Weights of a small GPT-style language model, trained from scratch on English Wikipedia.
Size: 14 layers, width 192, vocabulary 2048, 6.62M parameters.
Each number is 128 + 24 x the weight over its row's rms, rounded and kept within 0 to 255. Layers, rows and columns count from 0. The size above them is the row's rms in percent of the matrix's.

# layer 7 MLP up, 768x192, rms 0.118, rows 146-217, columns 0-95
size [104 102 103 105  99 106 103  97 102  99 105  95  99  93 106  97  94 103 103 110 101 104 103 110  95 101 115  99 101  96 101 103 101  93 104  96  97  93  94 109  83  99 110 101  97 107 100  99 100 106  98  97  98  92  95 110  98  94  99  98 108  99 111 106 101 104 102  99 104  94  98  97]
[[126 194 153 151 132  98 131  92 143  85 118 172 111 137  97 133 148 127 158 138 122 115 156 108 122 150 127 128 147  92 145  97 122 122 133 174 126 143 107 134 132  94 150 167 153 199 122  89 127 132 121  85 129 161  79 149 120 150 114 138 108 111 120 115  73 116 183 144  90 125  92  96 129 155 103 113 167 160 128 110 104 116 142 123 156 166 116 117 134 120 135 148 104 121 165 149]
 [123  84 130  99 162 148 103 141 101 123 184 137 163 164 117 182 146 154 130  98  95 132 102 142 121 120  76 108  82 123 159 108 137 119 120 133 142 136 171 134 115 138 124 143 102  52 142 123 161 134 139 136 120  85 122 160 139 119 131 136 124 132 134 147 106 153 173 131 165 120 134  86 158 123 110 126  91  99 112 142 171 158 126 106 101 129 123 170 127 140 115 162 112 144 148 127]
 [119 103 139 137 127 122 112 143  59 129 116 151 139 120 155 129 116 131 123  92 104  90 131 182 117 100 132 177 117 136 121 169 132 145 132 112 146 181 127 109 144 137 115 130 145 160 138 103 155 122 108 184 121 144  99 137 117 119 115 123 134 122 116  89 157 130 132 184 166  98 108 112 125 140 148 122 159 180 107 170 117 120 123 153 130 137  98 156 113 162 145  80 119 146  95 115]
 [123 116 113 177 115 109 151 130 129 137 117 117 151 111  89 150 136 181 130 132 118 107 109 122  88  91 174 116  92 149 108  87 136 119 128  81 127 113 109 117 148 170 122 140 131 159 135  90 130 136 118 139 107 154 153 114 167 156 107 116 148  95 110  89 121 160 108 125 173  90 123 109 146 145  89 133 138 154 151 169 132 149 106  79  92 148 122 158 120 149 118 142  87 105 102 138]
 [128 119 164  94 103 162 101 140 179  85  98 145  95 133 125 120 173 144 119 120  90  85 147 134 124 115 132 111 101 115 124  85 139 121  79 118  90 139 102  97 109  98 128 132 150 133 140 105 130  88 163 127 114 111  89 123 165 151 128  98 119 125 135 145 157 107 119 133 126 149  59 131  96 120  97 124 111  99 142 157 122 139 145 106 100 164 110 183 122 161 108 175  89 137 104 117]
 [146 108 128 111 143  92 128 109 158  92 124 124 154  95 143 123 124 146 155 159 179  81 153 116  70 151 163 143  85 122  47  87 117 174 121 151 129 125 132 132  90 131 141 122 131 161 119 144 130 157 112 145 129 156 101 144  85 103 115 122 116 127 132 135 107 126 123 141 108 145  81 141 143 182 108 124 186 132 149 146 162 129 114  77 149 108 130 131 135 157 128 150 140 121  98 133]
 [148 139 117 138 125 108 123 125 130 133 113 103 155 125 156 118  96 121 134 100  79 148 152 143  93  95 179 151 116 157  84 119 156 212 115 117 130 136 114 171 118 111 110 146 112 148 199  90 126 121  99 156 131 156 130 146 144 106 107  94 162 164 110 131 113 129 151  75 141 139 141 122  93 164 108 141 147 119 107 119 139 143 128 127 108 139 137 127 129 143 129 180 112 136  97 151]
 [107 114 141 145 100 161 145 109 150 146 116  98 115 147 151 174 106  92 153 134 147 154 142 118 158 139 135 115 112 154  91 136 143  85 107 176  93 127 114 115 118  71 132 131 130 127 123 106 163 152 102  77 139  69 144 108 133 152 182 115  98 114 128 117 127 160 135 141 139 156 135 127 152 140 132 131 153 107 109 123 109 114  95 142 160 113 145 113 129 127 115 144 162 150 143 155]
 [103  98 125 105  80 100 184 125  99 135  95 152 128 100  80 118 128 129 128 118  97  95 110 138 155 115 112 145 104  86 178 122 108 133 157 148 103  85 126 203 109 114 116 128 146 118 144 100 141 136 152 167 105 134 129 109 162 161 129 146 119 159 153 153 115 155 131 128 141 149 110 116 108 125 131 138 130 143 156 158 164 142 120 120 121 133 172 137 122 178  89 104 112 156 128 111]
 [102 179 164 157  87 142 111  97 136 147 127 111 137 122 119 152  90 125 128 112 174 111 141 102 145  71 119  78 146 145  66 147 104 138 136 116 146 135 110 115 150 142 140 126 139 136 116 121 145 136 112 135 134  94 121 113 109 108 122 164  97 106 148  62 167 161 110 113 137 114 116 107 128 141 149 130 110 148 116 184 126 118 124 119 157 137 120 148 125 102 137 130 151 151 123 100]
 [ 98 112 120  67 110 117 117 139 147 112 151 165 136 138 148 131 132 116 167 125 112 146  85 108 125 108 134 104 148 136 105 129 112 170 174 152 120  97 150 108  95 119 120 138 118  99 125 112 130 147 124 116 123 127  96 127 156 120 133 149 134 105 159 122 132 111  94 149 137 142 109 101 130 145 107 136 130 131 125 124  99 136 148 120 120 182  96  93 135 138 144 116 101 182 114 116]
 [140 134 141 139 133 112 127 151 142 123 167 121 107 122 140 140 146 133 117 169 160 106 119 169 112 127 160 114 116 125  97 141 128 119 153 135 105 125 125 142 119 115 143 137 107  87  78 141  90  90  99 134 162 129 165 128 126 119 123 117 141 124 142 147 142 147 123  66 134 112 135 159  95 132 130  92 110 133 112 109 128 136 120 161  93 105  85 117 135 126 172 130 133 180 137 174]
 [126 113  92 114 125 127 158 111 138 115 164 122 121 194 164 118 121 102  88  65 101 148 140 120 144 131 123 114 130 155 134 161 129  93 117 132 145 154 130 126 111 127 127 105  96 114 119 145 110 112 157 162 112  93 142 119 106 130 121 112 140 140 115 122 112 116 140 181 116 117 150 114 126 116 117 174 135 191 124 103 133 139 119 100  99 111 123 113 134 118 143 125 137 167  75 108]
 [131 100 110 115  82 123 152 107 126 117  95 119  94 130 149 119 118 130 109 145 126 150 122 165  92  97 144 114 144 128 155 128 142 120 148 126  96 130 148 136 114 129 173 110 132 135 137 106 113  46 133 152 167 120 143 122 173 163 133 133  92 117 115 165 134 147 101 145 116 163 160 108 170 178 159 124 148 182 129 141 120 162 128 100 167 156 114  61  99 149 116 157 105 122 123 156]
 [159 112 148 157 100 138 103 126 169  50 118 131 163 118 164 145 102 159 143 116 160 155 132  95 134 132 103 103 104 149 139 128 138  99  89 112 116 145 116 132  90 127 144 118 139 136  75 127 107 140 175 108  96 149 117 134 107 122 142 110  97 148 162 150 128  91 114 165 125 111 131 141 111 108 111 168 151 169  87 153 112  89 148 111 129 171 101  92  91 136 135 133  91 130 133 130]
 [128  80  95  94 105 129 101 149 153 136 142 140 110  98 144 132  76 120 109  74 123 158 107 127 141 143 177 169 107 123 167 149 161 134 119 114 129 134 142 176 122 119 137 153 120 100 138 137  97 146 135 128 100 151 157  99 143 139 152 120  88 133 120 101 141 169 176 152 189 124 136 115 115 125 114 145 130 158 128 120 102 178 129  96 134 114 169  84 107 129 123 134  96 147 119 146]
 [122 140 106 148 115 175 138 107 154 144 125 127 150 126 135 155 117 142  80 143 134 104 110 121 164 123 148  94  85 104 111 138 144 162 106 131 126  97 156 147 116 130 151 152 160 139  90 148 214 134  99 112  76 143 140 117 117 144 162 120 145 110 147  87 114 109 117  77 181 129 118 144 119 160  69 147 115 175 136 126 132 106 120 124 161 108 162 140 122 121 146 155 137 141 129 123]
 [139 104  72 141 160 118 147 113 143  79 114 139 132 190 105 112 114 157 110 118 157 132 134 190 122 160 178  83  99  88 134  90 125 123 150 122 184 151 139 130 123 147 110 105 111 158 108  96  97 123 140 130 109  90 130 141 120 149 118 119 163 114 140 139 143 173 154  94 119 139 152 103 140 106 160 172 107 115 126 132 109 127 114 144 125 133 146 117 123 140 112 100  88 159 112  99]
 [143 147 150 162 158 143 136 124 155 160 149  99 179 110 115 124 163 144 118 131  93  93 133 104 150 139 139  98 128 169 159 137 118 128 117 154 122  96 143 104 128 114 157 138 141 151 109 116 111 140  99  98 124 136  81 132 132 128 159 103 100 142 124 114 111 142 137 109  99 136 142 123 134 134 131 115 129 148  84 153 156  98 136 153 145 112 132 152 119 139 132 191 117 156 129 138]
 [126 126 151 148 104 104 120 105 107 116 104 106 135 104  99 135 119 174 113 111 126 103 129 108 145 118 129  91 142 152 128 155 102 127 130 152 105 161 167 151 157 111 148 129 126 164  89  87 145 175 133 175  74 129 142 117  96  97 135 163 116 127 151 113 136 131 103 135 123 128  93 132 121 148 141 136 186  99 129 152 156 142 108 142 168 148 152 152 126  96 126 149 134 135  99 183]
 [102 122 105 138 162 114 137 117 117 141  98 116 144 131 162 113 122 154 134 113 100 131  95 139  88 102 165 143  74 142 112 120  90 134 134  81  95 149 137 149 108 127 127 123 105 104 135 141 108  98 131 144  78 113 134  94 148 120 141 152 173  89 163 145  97 121 136  99 134 105 155 147 132  94  87 144 104 139 126 126  99  98 101 104 119 147 134  73 122 109 148 126  95 114 144 182]
 [122 156  77 111 144 109 108 159 112 149 123 101 120  99 109 131 131 168 133  86 124 141 107 116 123 111 123 117 146 135 128 113 143 129 134 170 116 114 143 106 126 132  96 102 138 149 159 140 150  55 120 121 104 144 173 126 135 145 100  91 149 159 122 105 124 121  82 123 131 122 113 133 104 102 140 134 151 142 179 119 146 137 147 146 146 153  94 141  84 122 151 157 123 100 102  86]
 [150 156 185 115 121 129 124 158 143 114 146 137  83 137 118 128  93 129  92 118 161  84  92 168  86 150 124 150 139 100  84 170  91 116  99 132 121 119 117 128 122 152 106 118 155 159 134 100 154 102 141 112 120 148 147 161 144  65 167 138 131 143 133 145 162 141 147 111 134 146 167 152 156 145 141 166 126 110 164 159 138  86 155 137  93 130 154 126 143 159 158 149 171 132  76 101]
 [144  83 142 109 103 148 119 122 159 129 122 102 119 118 130 147 110 146 156 123 145 122 129 175 131 122 117 108 108 129 108 117 144  89 125 157 104 107 144 146 125 141  74 128 167  82 123 139 150 106 149 155 159 108 156 143 150 154 101 109 128 165 146 144 102  86 125  92 156 162  95 129 127 143 112 157 172 113 131 143 106  97 175 108  65 114 104 125 161  92 135 131  96 134 141 103]
 [122 107 155 109 158 113 107  81 110 164 116 135 119 124 121 144 110 173 138 140 166  82 135 146 133 141 117  98 121  79 127  48 112 165 132 122 215  96 118 147 145 157 138 101 133 129 126 161 154 142 124 147 142 158 129 114 147 189 150 113 141 173 153 108 111 116 150 144 121 146  94  97 100  91 122 148 112 146 132 122 132 175 152 126 124 139 126  96 142 137 126 130 127 145 125  93]
 [116 124 157 122 106 131 131  71 129 118 116 139 139 161 128 113 135 152 131 146 116 196 139 113 144 112  93 133 101 174 117 131 138  90 134 115 123 108 142 125 124 144 141 145 177 136 147 128 121 126 115 112 141 105 138 142 162 118 136 154 154 119 124 122 101 125 127 139 122 172 115 110 135 147 111 130 152 155 107 102 135 163 100 110 129 137  94 133 146 127 119 120 131 152 145 128]
 [123 108 145 132 141 150  98 124 136 103 168  86 131 103 137 145 152 108 153 121 156 110 102 117  82 131 129 104 166 159 146 107 143 156 141 119 118 102 148 115 120 119 113  97 108 111 154 136 183 121 124 138 162 114 138 129  78  89 126  93 155 114 138 127 109 166 116 153 169 104 126 161 138 135 100 111 132  99  96 160 175 142 114 136 124 154 107 120 150 131 149 110 132 173 155 129]
 [119 155  97 130 166  75 124  99 128 137 150 115 121 118 118 124 184 145 128  82 157 128 127 149 111 117 160 132 121 125  60 123 116 164 157  61 179 127 146 128 144 114 161 152 117 101 171 127  96 129 125 121 135 120  91 129 111  74 120 109 126 146 167  92 124 155 173  78 145 125 135 125 141 155 115 151 127 108 150  98 110 102 117 132 135 106 116 125 176 151 121 114 117 145 125 145]
 [149 107 147 132  97 147 144 114  74 133 151 111 137 144 147 166 134 145 119 128 147  94 118 145 161 148 113  90  88  94 139 109 113 148 128 140 121 154 112 143  98 143 139 131 162 125 111 120 140 131 131 147  81 154 137 142 122 127 162 148  92 123 130 129 130 130 134 113 162 117 132 102 142 123 146 146 144  97 159 139 108 150 164  74 150 119 133  90 119 147 194 134 196 177 110 108]
 [131 136  64 159 145 186 109 120 132 154 127 140 127 119 116 114 187 132 114 110 102 141 115 119 138 138 138  93 124 104 118 135 151 127 125 128 130  95 128 131 111 118 136  79  88 149 175 123 118  95  90 111 124 162 122 141 162 149 169 138 123 156 153 126 123 121  89 142 133  78 133 107 101 116  94  97 134 117 123 119 121 141 102 128 123 108 147 139 164 185 151 155 139 131 164 124]
 [128 124 139 107 151 126  88 109 132  98 108 130  88  87  59 146 100 131 120 169 131 104 132 144 162 108 186 153  59 119 153 136 151 110 134 150 135 110 130 134 130 123 137 101 109 128 152 162 104  97 166  85 152 128 118 130 117 143 153  78 129 117 116 147 108 121 162 104 106 169 131 148 133 139 115 141 152 131 164 140 144 161 136 166 141 172 140  85 122 150 132 151 110 173 141 117]
 [135 112 150 159 129 167 152 128 139 128 156 115 125  95 150 145  96 115 122 131 154 154 121 139 123 158 112 166 110 123 135 162 138  83 129  85 106 135 142 152 104 189 132 131 133 123 137 137 140 133 138  84 134 186  90 125  99 132 145 116 128 166 117 109 143 167 106 112 151 124 152 129 162 175 154 147 135 187 179 129  98 177 106 109 124 121 140 129 113 116 137 104  85 160 132 123]
 [133 147 123 135 162 125 131 144  99  96  65  95 125 118 126 143 141 144 143 123 146 133 132 138 130 160 148 103 135 132 143 117 123 112 111 101  81 177 123 116 133 127 132 151 147  65 148 126 132 161 169 100 118 135 141  95 129 111 116  88 119 145 133  85  85  72 135 128 114 131 100 132 129 113 141 157 149  86 124 162  83 121 127 119 132 151 111 114 137 111 112 104  73 154 175 123]
 [108 166 138 131 120 129 129 112 127 136 104  71 139 115 115 133 170 146 136 103 130 130  95 154 135 161 107  99 141 117 153 165 105 119 123 167 138 168 159  99 122  73 145 149 119 131 139 130 138 140 161 126 132 142 132 155 131 145 121 117 121 158 165 154 133 128 144 139  94 126 100 105 109 113  96  90 179 124 139 129 126 119 135 132 113 130 160 114 113  96 146 161 116 118 198 113]
 [108 110 126 107  83 126  95 146 135  86 120 139 144 154 140  89 158 128 118 154 152 146 135 138 153 136 160  90 144 134 117 135 116 146 133  85 106 100 107 128 129 141 174 123 131 140 117 177  94 138 149 167 112 107 135  94  84 126 101 115 120 131 118 113  59 147 175 109  77 102 100 108  87 131 135 110 122 147 115 133 142 152 105 175 168 126 125 161 100 124 139 129 100 104 137 108]
 [150 128 146 101 169 157  93 118  87  86 123 123 193 105 107 131 129 101 121 100 144 133 119 156 140 177 149 143 101 149 165 133 143 155 151 148 137 157 111  98 117 109 136 121 112  99 150 121 109 111 106 171 102 116 152 117  87 131  70 127 136 147 165 113 104 135 142 120  99 147 134 125  71 124 135 132 103 104 121  98 142  95 132 132 114 111 123 103  86 153  96 118  93 141 140  89]
 [ 68 142 102  92 154  89 119 115 110  88 152 122 141 119 156 105 131  85 169 118 144  85 125 108 120 138 144 127 135 126 153 107 157 151 108 139 147 113 170 114 101 119 133 118 146 111 161  98 119 121 120 135 119 156 172 142 124 134 142 103 181 130 127 100  78 112 137  98 134 159 156 117  88 127 125  97 104 122 138 151 155 146 153 108 150 140 121 105 155 152  77 157 126 175 128  89]
 [109 146 117 175 144 130 123 115 139 163 161 111 130 118 112  79 110 145 133 105 126 109 115 102 103 122 147 106 155 158  93 184 148 115 114 149 120 104 147 147 110 113 144 130 111 145 100 114 108  83 111 154 135 164 141 144 108 142 119 153 167 166 112 148  98 163 109 146 116  94 146 150 135 108 123  72 106 137 107 145 119 129  82 105 159 139 173 118 120 151 175 101 154 125 108 132]
 [116 154 126 150 148 154  94  89 119 147 115 110 149 127 113  99 143 149 114 140 136 192 149 141 109 108 139 137 149 135 114 126  90 175 119 111 141 146 133 167 117 141 140 153  95  87 129 133 126 148  91 139 122  96 144 123 109 147 142 143 119 163 117 133 147 141 140 107 125 133 153 117 122 151 106  85 207 126 131 120 139 116 159 103 141 110 130 131 160 118 116 114  95 144  88 138]
 [138 168  94 170 134 121 117 136 152 124 118 136 180 162 124 108 144 113 125 142  98 143 123 101 156 142 131  94 142 177 120 104 124 107 104 140 165 144 153 118 126 137 157  99 174 137 152 127 137 108 144 153 109 131  96 107 145 142  84 102 122 118 116  99 117 120 119 167  95 149  94 130 139 117 115 119 128 122 114 147 103 174 118 111 132 124 121 119 154 160 173 114 139 142  85 126]
 [152  92 119 144 103 155 138 107 137 124 128 173 102 141 133 124 148 130 115 130 103 133 165 111 131 143 137 166 150 114 133 137 131 142 151 103  78 126 164 151 121 142 154 105 202  94 134 129  87  93  83 121 161 149 114 117 166 175 135 147  97 105 112 139 142 151 105 116 127 141 128 154 139 127 117 154 105 147 152 137 142 169 156  68 114 167 116 152 135 160 123 130 164 113  95  98]
 [130 135 110 135  93 125 149 144 153 124 133 151 127 108 144 136 135 120 126 121 150 123 112 136 152 116 141 161 112 109 102 104 119 134 168 127 112 103 109 134 101 128 117 199 127 143 146  94 128 150 134 145  91 126 167 148 141 131 132 152 126 133 143 121 127 141 149 111 139 148 107 164 113 152 136 174 102  99 114 149 115 110 121 121 140 129 180 111  96 151 175 125 110  87 126 129]
 [129 120 141 106 137 111 138 110 169 118 171 149 144 121 167 161 131 143 124 146 109 192 137 129 133 141 144 139 144 118 134 170 132 161  76 109 150 125 128 186 122 116 106 118 125 109 105 131 119 144 140 127 124 150 113 157 136 197 121 109 121  92 114  69 180 162  99 142 120 151  92 107 167 124 136 128 132 145 163 124  87  90 121 126 140 135 148 134 126  99 109 175 132 119 122  87]
 [109  86  95 164 105  91 142 126  91 149 118 137 112 155 162 144  82  95 109 157 119 127 113 136 112 105 150  94 115  84 131 164 124 127 130 127 108 109 108 176 166 136 105 104 112 133 107  85 124 100 124 156 121 124 138 152 147 103 201 145 138 143 137 142 135 152 158 153 145 146 139 134 148 127 145 135 158 108 160 154 134 142 138 120 128 151 119 126  97 161 152 152 155 142  96 139]
 [134 120 121 100  99 130  83 117  81  79 114  90 133 105 140 143 117 102 117 116 102 158  98 109 134 133 103  96 159 119 119 184 136 151 138  72 144 127 107 178 128 102 111  88  99 127 112 129 144 130 103 138 117 163 110 127 169 107 158 101 149 172 157 138 127 172 144 101 141 145 123 113 130 116 127 130  98 111 161 158 170 114 143 108 161 145 139 128 143 187 111 121 129 168 156 118]
 [113 137 118 138 136 125 117 112 127 138 110 169  84 124 120 152 179  94 123 153 109 113 136 140 137 108 113 116 156 144 123 145 110  98 155 122 128 158 116 172  73 135 110 153  92 123  98 174 110 108 144 126 120 121 104 145 112 120 118 153 149 160 157 113 121 122 114 130 152 106 128 147 150 116 126 145 187 147 118 141 120 138 131 123 106 142 101 113  98 135 151  88 149 181 114 136]
 [112 119 114 142  61 152 113 100 130 158 118 139 101 114 123 171 101  71 130 140 157 123 142 131 160 141 150 103  93 130 137 129 156 106 131 125 139  61 126 185 188 138 139 154 104 141 112 116 129 143 109 102 138 118  87 117 153  78 166 138 110 159 133 171 143 133 126 111 116 121 119 125 129 153 136 122 113 142 121 183 101 148 148 156 118 153 135 129 136 137 135 124  94 154 154 137]
 [134 137 188  88 118 154 136  95  77 115 172 144 145 100 137 157  72  57 161 144 146 103 119 126  93  97 144 112 120 163 129 148 161 101 102 148  95 143 174  97 116 137 133 124 108 133 130 102 138 163 121 135 107 113 156 148 161 136 134 102 159  96 129 142 139 117 159 169 162 149 117 119 150 124 159 101 101  86 130 170 108 140 102 135 155 121 146 114 115 151  88 134 146 162 121 159]
 [123 155 168 182 106 121 113 110 171 124 120 173 124 160 161 129 103  75 123 135  79 138 103 124 159 136 140 147 121 152 115 117 129 186 101 121 120 157 113 144 102 110 104 101 140 128 108 130 117 131 122 150 117 143 137  98 151 130 155 148 157 176 154 148 118 136 110 151 166 130 116 180 152 120 153 158 120 120 101 153 103 138 121  96  56 193  94  88 124 140 163 104 132 137 151 142]
 [109 123 162 133 153 147  97  95 157  89 140 160  88 172  99 153 142 125 105 158 147 133 122 113 110 138 125  56 135 171 113 141 120 167 112  99 127 135 106 107 128 119 148 134 153  92  93 124  58 117 109 117 132 131 133 154  76 117 109 161 118 155 116 159  95 173 141 128 122 141 140 140 118 121 126 124 143 128 154 136 114 127 103 131 170 136 144 146 110 132  84 133 153 143 128 110]
 [147 134 156 148 115 145 138 133  81  89 130 137 123 109 174 116 142 170 110 136 125 100 104 136 132 143 136 133 127 160 101 130 125 120  98 144  99 143 115 126 139 114 167 104 138 105 126 140 169  88 121 154  83 150 166 106 115 152 108 138 142  90 123 107  72 116 130 179 150  89 133 121 142 148 127 101 125 136  75 110 166 155 143  93 139 183 109 112 139 127 114 125  83 203 103 162]
 [134  99 131 119 131 135 110 134 100 167 190 149 112 142 165 125 116 136 156 153 108 135 132 141  67 130 115 156 154  87 114 148  58  84 138 103 109 165 179 165 164 188  87 110 147 101  89 114 165 126 130 144  97 104 126 148 145  96 111  82 158 141  87 117 143 121 127 154 147 103 123 131 155 141 164 156 140 136 114 110 139  77 131 143 119  88 112 148  87 156 120 158 140  95  93 113]
 [126  77 120 134 156 127 109  90 119 124 110 112 125  84 151 169 140 114 118 101 184 172 165 150 132 160 116 111 130 149 174 107 112  69 123  94 132  81 105 143  96 136 106 124 137 120 156 142 111 179 144 101 173 149 122 113 112 148 166 128 174 103  91 131 139 140 179 141 127 128 126 177 143 131 160 115 154 129 155 110  87 134 114 122 152  83 120 133 146 131 105 160 120 102 171 137]
 [163 135 119 139 113 146 101 142 146 130  69 140 164  79 193 138 128 140 114 119  94 124 101 104 150 123 140  81 143 140 161 123 128  94 125 148 123 134 110 124 118 145 135 118 144 130 131 140  93 121 114 131 140 110  90  97 142 182  87 115 150 162 170 103 122 108 148  60 124  94 126 130  98  87 156 122 152 137 132 149 127 157 113 101 178  97 130 104 138 123 137 115 145 156 126 101]
 [161 105 172 131 132 110  86 117 109 160 159 125 141 150 155  81 100 117 141 133 157 133 108 120 134 115 153 114 146 140 140 145 113 160 106 136 150 121 122 135 131 165 125 153 154 143 155 141 118 110 125 106 156 128 150 154 109 152 116 111 136 145  87 104 154  78  80 177 144  70 114 122 152 123  97  91  98 121 141 159 126 162 132 114 130 138 144 104  92 138 178 156 121 147 104 129]
 [ 86 173 100 125 112 161 115 132  93 121 140 138 174 144 117  98  80 156 140 109 139 149 120 149 148  83 126 132  82 118 132 143 153 124 135  92 170 132 179 100 115  97 117 119 111 133 125 125 149 121 102 108 118 146 131 139 115 143 206 143 150 125 135  90 100 155 136 145 143  88 143 118 106 120 135 136 158 161 111 141 133 102 112 150 138 132 134 119 132 146 192 107  97 153 100 116]
 [119 124 162 140 140 124 155 125 117 105 104 162 104 121 123 141 123 153 107  93 158 114 162 130 124  99 129 143 134 154 135 116 120  96 147 175 120 118 166 103 128 114 133  99 154 147 118 136 136 170 161 159 113 130 176 134 152 127 152 125 181 159 142 135 131 113  73 119  74 150 124 120 122 162 118 140 134 134 133 118 135 165 134 120 149 117 129 124 129 147 143 114 127 119 156 201]
 [141 170 121 114 122 117 124 171 139 135 101 220 128 123 135 132 137 149 172 138 134 145  79 142 138 102 141 133 136 156  65 172 127 101 131  84 119 116 154 157 113 116  87 143 114 135 144 129 127 105 154 136 117 151 186 123 121  85 174 100 161 120 141 116 119 148 118 134 119  99 151 115 143 128 129 155 138  92 105 157 127 130 112 114  66 167 140 148  92 148 102 122 110 129 156 122]
 [125 143  99 126 149 134 118  82 120 129  81 118 124 120 103 179 124 182 136  84 108 128 183 128 129 105 133 165 116 105  97 138 160 161  98 107 148 133 123 147 143 159 136 102 109 163 122 158 137 108 115 182 123 153 133 131 140 163  95 141 146 125 126 124  94 129 133 118 142  85 138  98 157 106 116 136 168 124  94 134  96  96  98 110 104 111 148 150 142 130 137 141 144 113 115 152]
 [130 123  96 136 107 133 140 153 143 140 113 110 142  99 127 152 107 116 189 103 184 149 126 174  81 144 157 122 124  92 143 126 132  92 124  97 124 111 125 116 133 128 132 105 122 110 142 114 114 152 153 150 144 138 107 151  76 146 128 112 108  93 115 156 137 121 117 100  87 186 111 128 131 136 125 174 142 148 153 125  97 149 149 132 158 137 108 171 143 127 123 112 151 154 105 119]
 [136  85 104 138  95 137 142  71 110 123 157 147 115  81  90 132 111 141 139 136 135 124 152 121 126 104 110 138 119 142 112 143 131 102 138 165 135  91 152 149  97 139 136 148 139 111  99 129 110 110 144 119 130 134 138 136  98 153 105 122 120 123  81 147  80 139 159 105 102 176 115 115 102 171 108 166 171 167  94  90 140 131 129 132 123 143  99 120 144  99 152 118 170 153 142 158]
 [116 115  93  92 114 138 100  98  98 104 110 127 115 116 147 102 119 104  84 101 123 154 151 139 121 167 134 149 157 133 118 171 123 149 162 149 125 143 142 105 114 107 131 124 162 144 132 114 112 107 156 163 163 110 115 130 142 180 173  96 106 161 131 140  77  70 111 102 171 146 155 160 103 141 130  99 122 127 124 157 115 120 151 108 112 182 142 136 142 108 175 104  93  85 133 120]
 [144 110 100 124  99 111 128 116 127 106 156  70 131 151 131 116 115 124 123 169 152 131 115 136 144  99 135 114 138 119  83 109  88 140  93 130 140 120 171 131 176 191 156 149 164 142 101 125 141 127 117  82 138  97 117 138 107 136 135  77 140 114 147 122 117 150 129 139 122  63 135 137 121 116 137 125 159 142 146 105 101  54 151 153 132 124 143 147 118 125  96 148 134 115 119 120]
 [171 134  87  92 135  90 120 120 129 106 112 139 161 129 102 146 105 174 129 143 144 135 132  97  93 123 149 119 145 147 147 149 151 151 116 159 128 158 142 135 106 104 105 125 148 128 141 135 127 151 110 125 117 202 120 112 124 133 136 149 142 156 140 136 103 127  82 118 169 128  98 127  88 102 126 142 170 119 153 113 104 137 116 139 144  94 173 123 131 140 132 152  99  92  56 155]
 [117 115 142 111 102 102 114 135 152 124  86 105 160  86 111 106 137 119 132 124 149 134 140 158  81 140  95 108 188 163 120 134 112 122  92 117 159 112 125 145  96 132 174 106 140 121 108 145 138 143 148 117 162 144 145 132 175 131 135 115 152 168 121 125  72 111 155 130 123 106 135 119 153 120 154 136 109 149 140  91 150 133 123 127  91 136 136  94 104 105 125 151 149  88 137 110]
 [145 147 152 104 109 129 140 124 162 155 129 133 118 100 136 163 147 151 137 126 143 168 147  90 107 149 143 133  99 180  94  96 145 126 127 141 128 113 128 136 117 104  68 159 137 122  94  85 168  73 158 136 110 113 118 141 147 176 143 123 113 148  84 103 106 116 119 126 125 149 150 150 154 132 108 116 183 154 131  98 153 112  87 146 122 146 141 127 108 109 105 139 145 128  95 121]
 [ 83 121 132 122 122 136  77 108 156 128 142 143 103  90 159 126 124 104 126  92 148 138 119 162 117 138 116 152 152 131 117 105 138 126  99 164 135 114 125 137 129 159 123  91 121 130 136  90 148 144 139 164 101  93 163 158  76 134 139 143  99 127 133 111 114 135 124 121  81 142  87 152 146  97 157 141 106 126  84  92 156  99 110  89 160 101  83 144 145 132 133 115 144 175 138  97]
 [114 100 101 115 130 124 103 107 152 147 135 133 172 147 155 166 141 102 103 154  80  85 139 154 121  99 128 140 117 110 141 165 106 109 125 118 127 112 137 117 146 151  90  97 107 123 128 130 134 162  91 117 184 134 146 125 154 157 139 134 107 141 115  96 155 195 150 122 124 115  96  96 107 148 145 115 109 116 143 121 153 148 179 152 116  89 119 117 146 139 108 139 126 132 140 111]
 [119 138 139 131 122 144 143 112 146 101  93 154 118 142 145 120 118  95 100 137 128  92 147  95 117 106 108 178  96 178 113 127 134 134 123 121 101 117 136 117 179  95 112 119 104 119 138 114 151 142 132 112 127 117  83 112 116 143 141 106 185 137 126 107 135 175 169 154 118  81 135 173  98 140 130 125 168 146 177 100 117  95  87 128 174 114  83  97 109 137 141 160  77  96 141 135]
 [143 137 108 105  88  90 121 103 108 140 130 168 127 125  93 147 114  95 158 128 116  80 119 133 135 123 134 141 140 108 109 133 132  96 195 146 134  99 111 133 165  82 118 112 133 131 147 102 158 101 124 122 101 146 121 138 143 107 141 112 120  93 141 134 138 122  96 113  91 171 115 124 111 142 162 141 104  85 114 120 117 166 104 155 118 129 112  95 104 171 124 109 142 159 106 150]
 [ 95 137 128 184 191 118 163 146 152  82 119 139 132 153 131 138 110 155 108 146  98  68 109 102 112 123 119 137 125 166 158 170 156 135 114 134 145  87 122 113 135 155  85 125 167 118 129 155 172 141 162  99 108 125 129 169 138 110 165 125 120 116 102  93 127 135 132 116 126 140 137 133 137 119 105 145 129 158 156 128 126 158  89 108  94 153 132 120  85 119 126 139 113 174 115 120]
 [157 106 133  80 174 136 144 136 160  74 121 110 106 170 116 131 133 152 103  96 135 136 116 132 147 181  89  83 121 156 112 167 135 126 156 122 137 113 143 153 134 146 139 121 107 155 135 124 154 136 125 115 164 118 150 144 106 128 149 102 115 178 155  96 135 132 130 125 142 148 100 126  78 116  79 139 131 113 159 104 103 153 143 121  71 115 136 130 122 139 160 131 110  87 143 144]]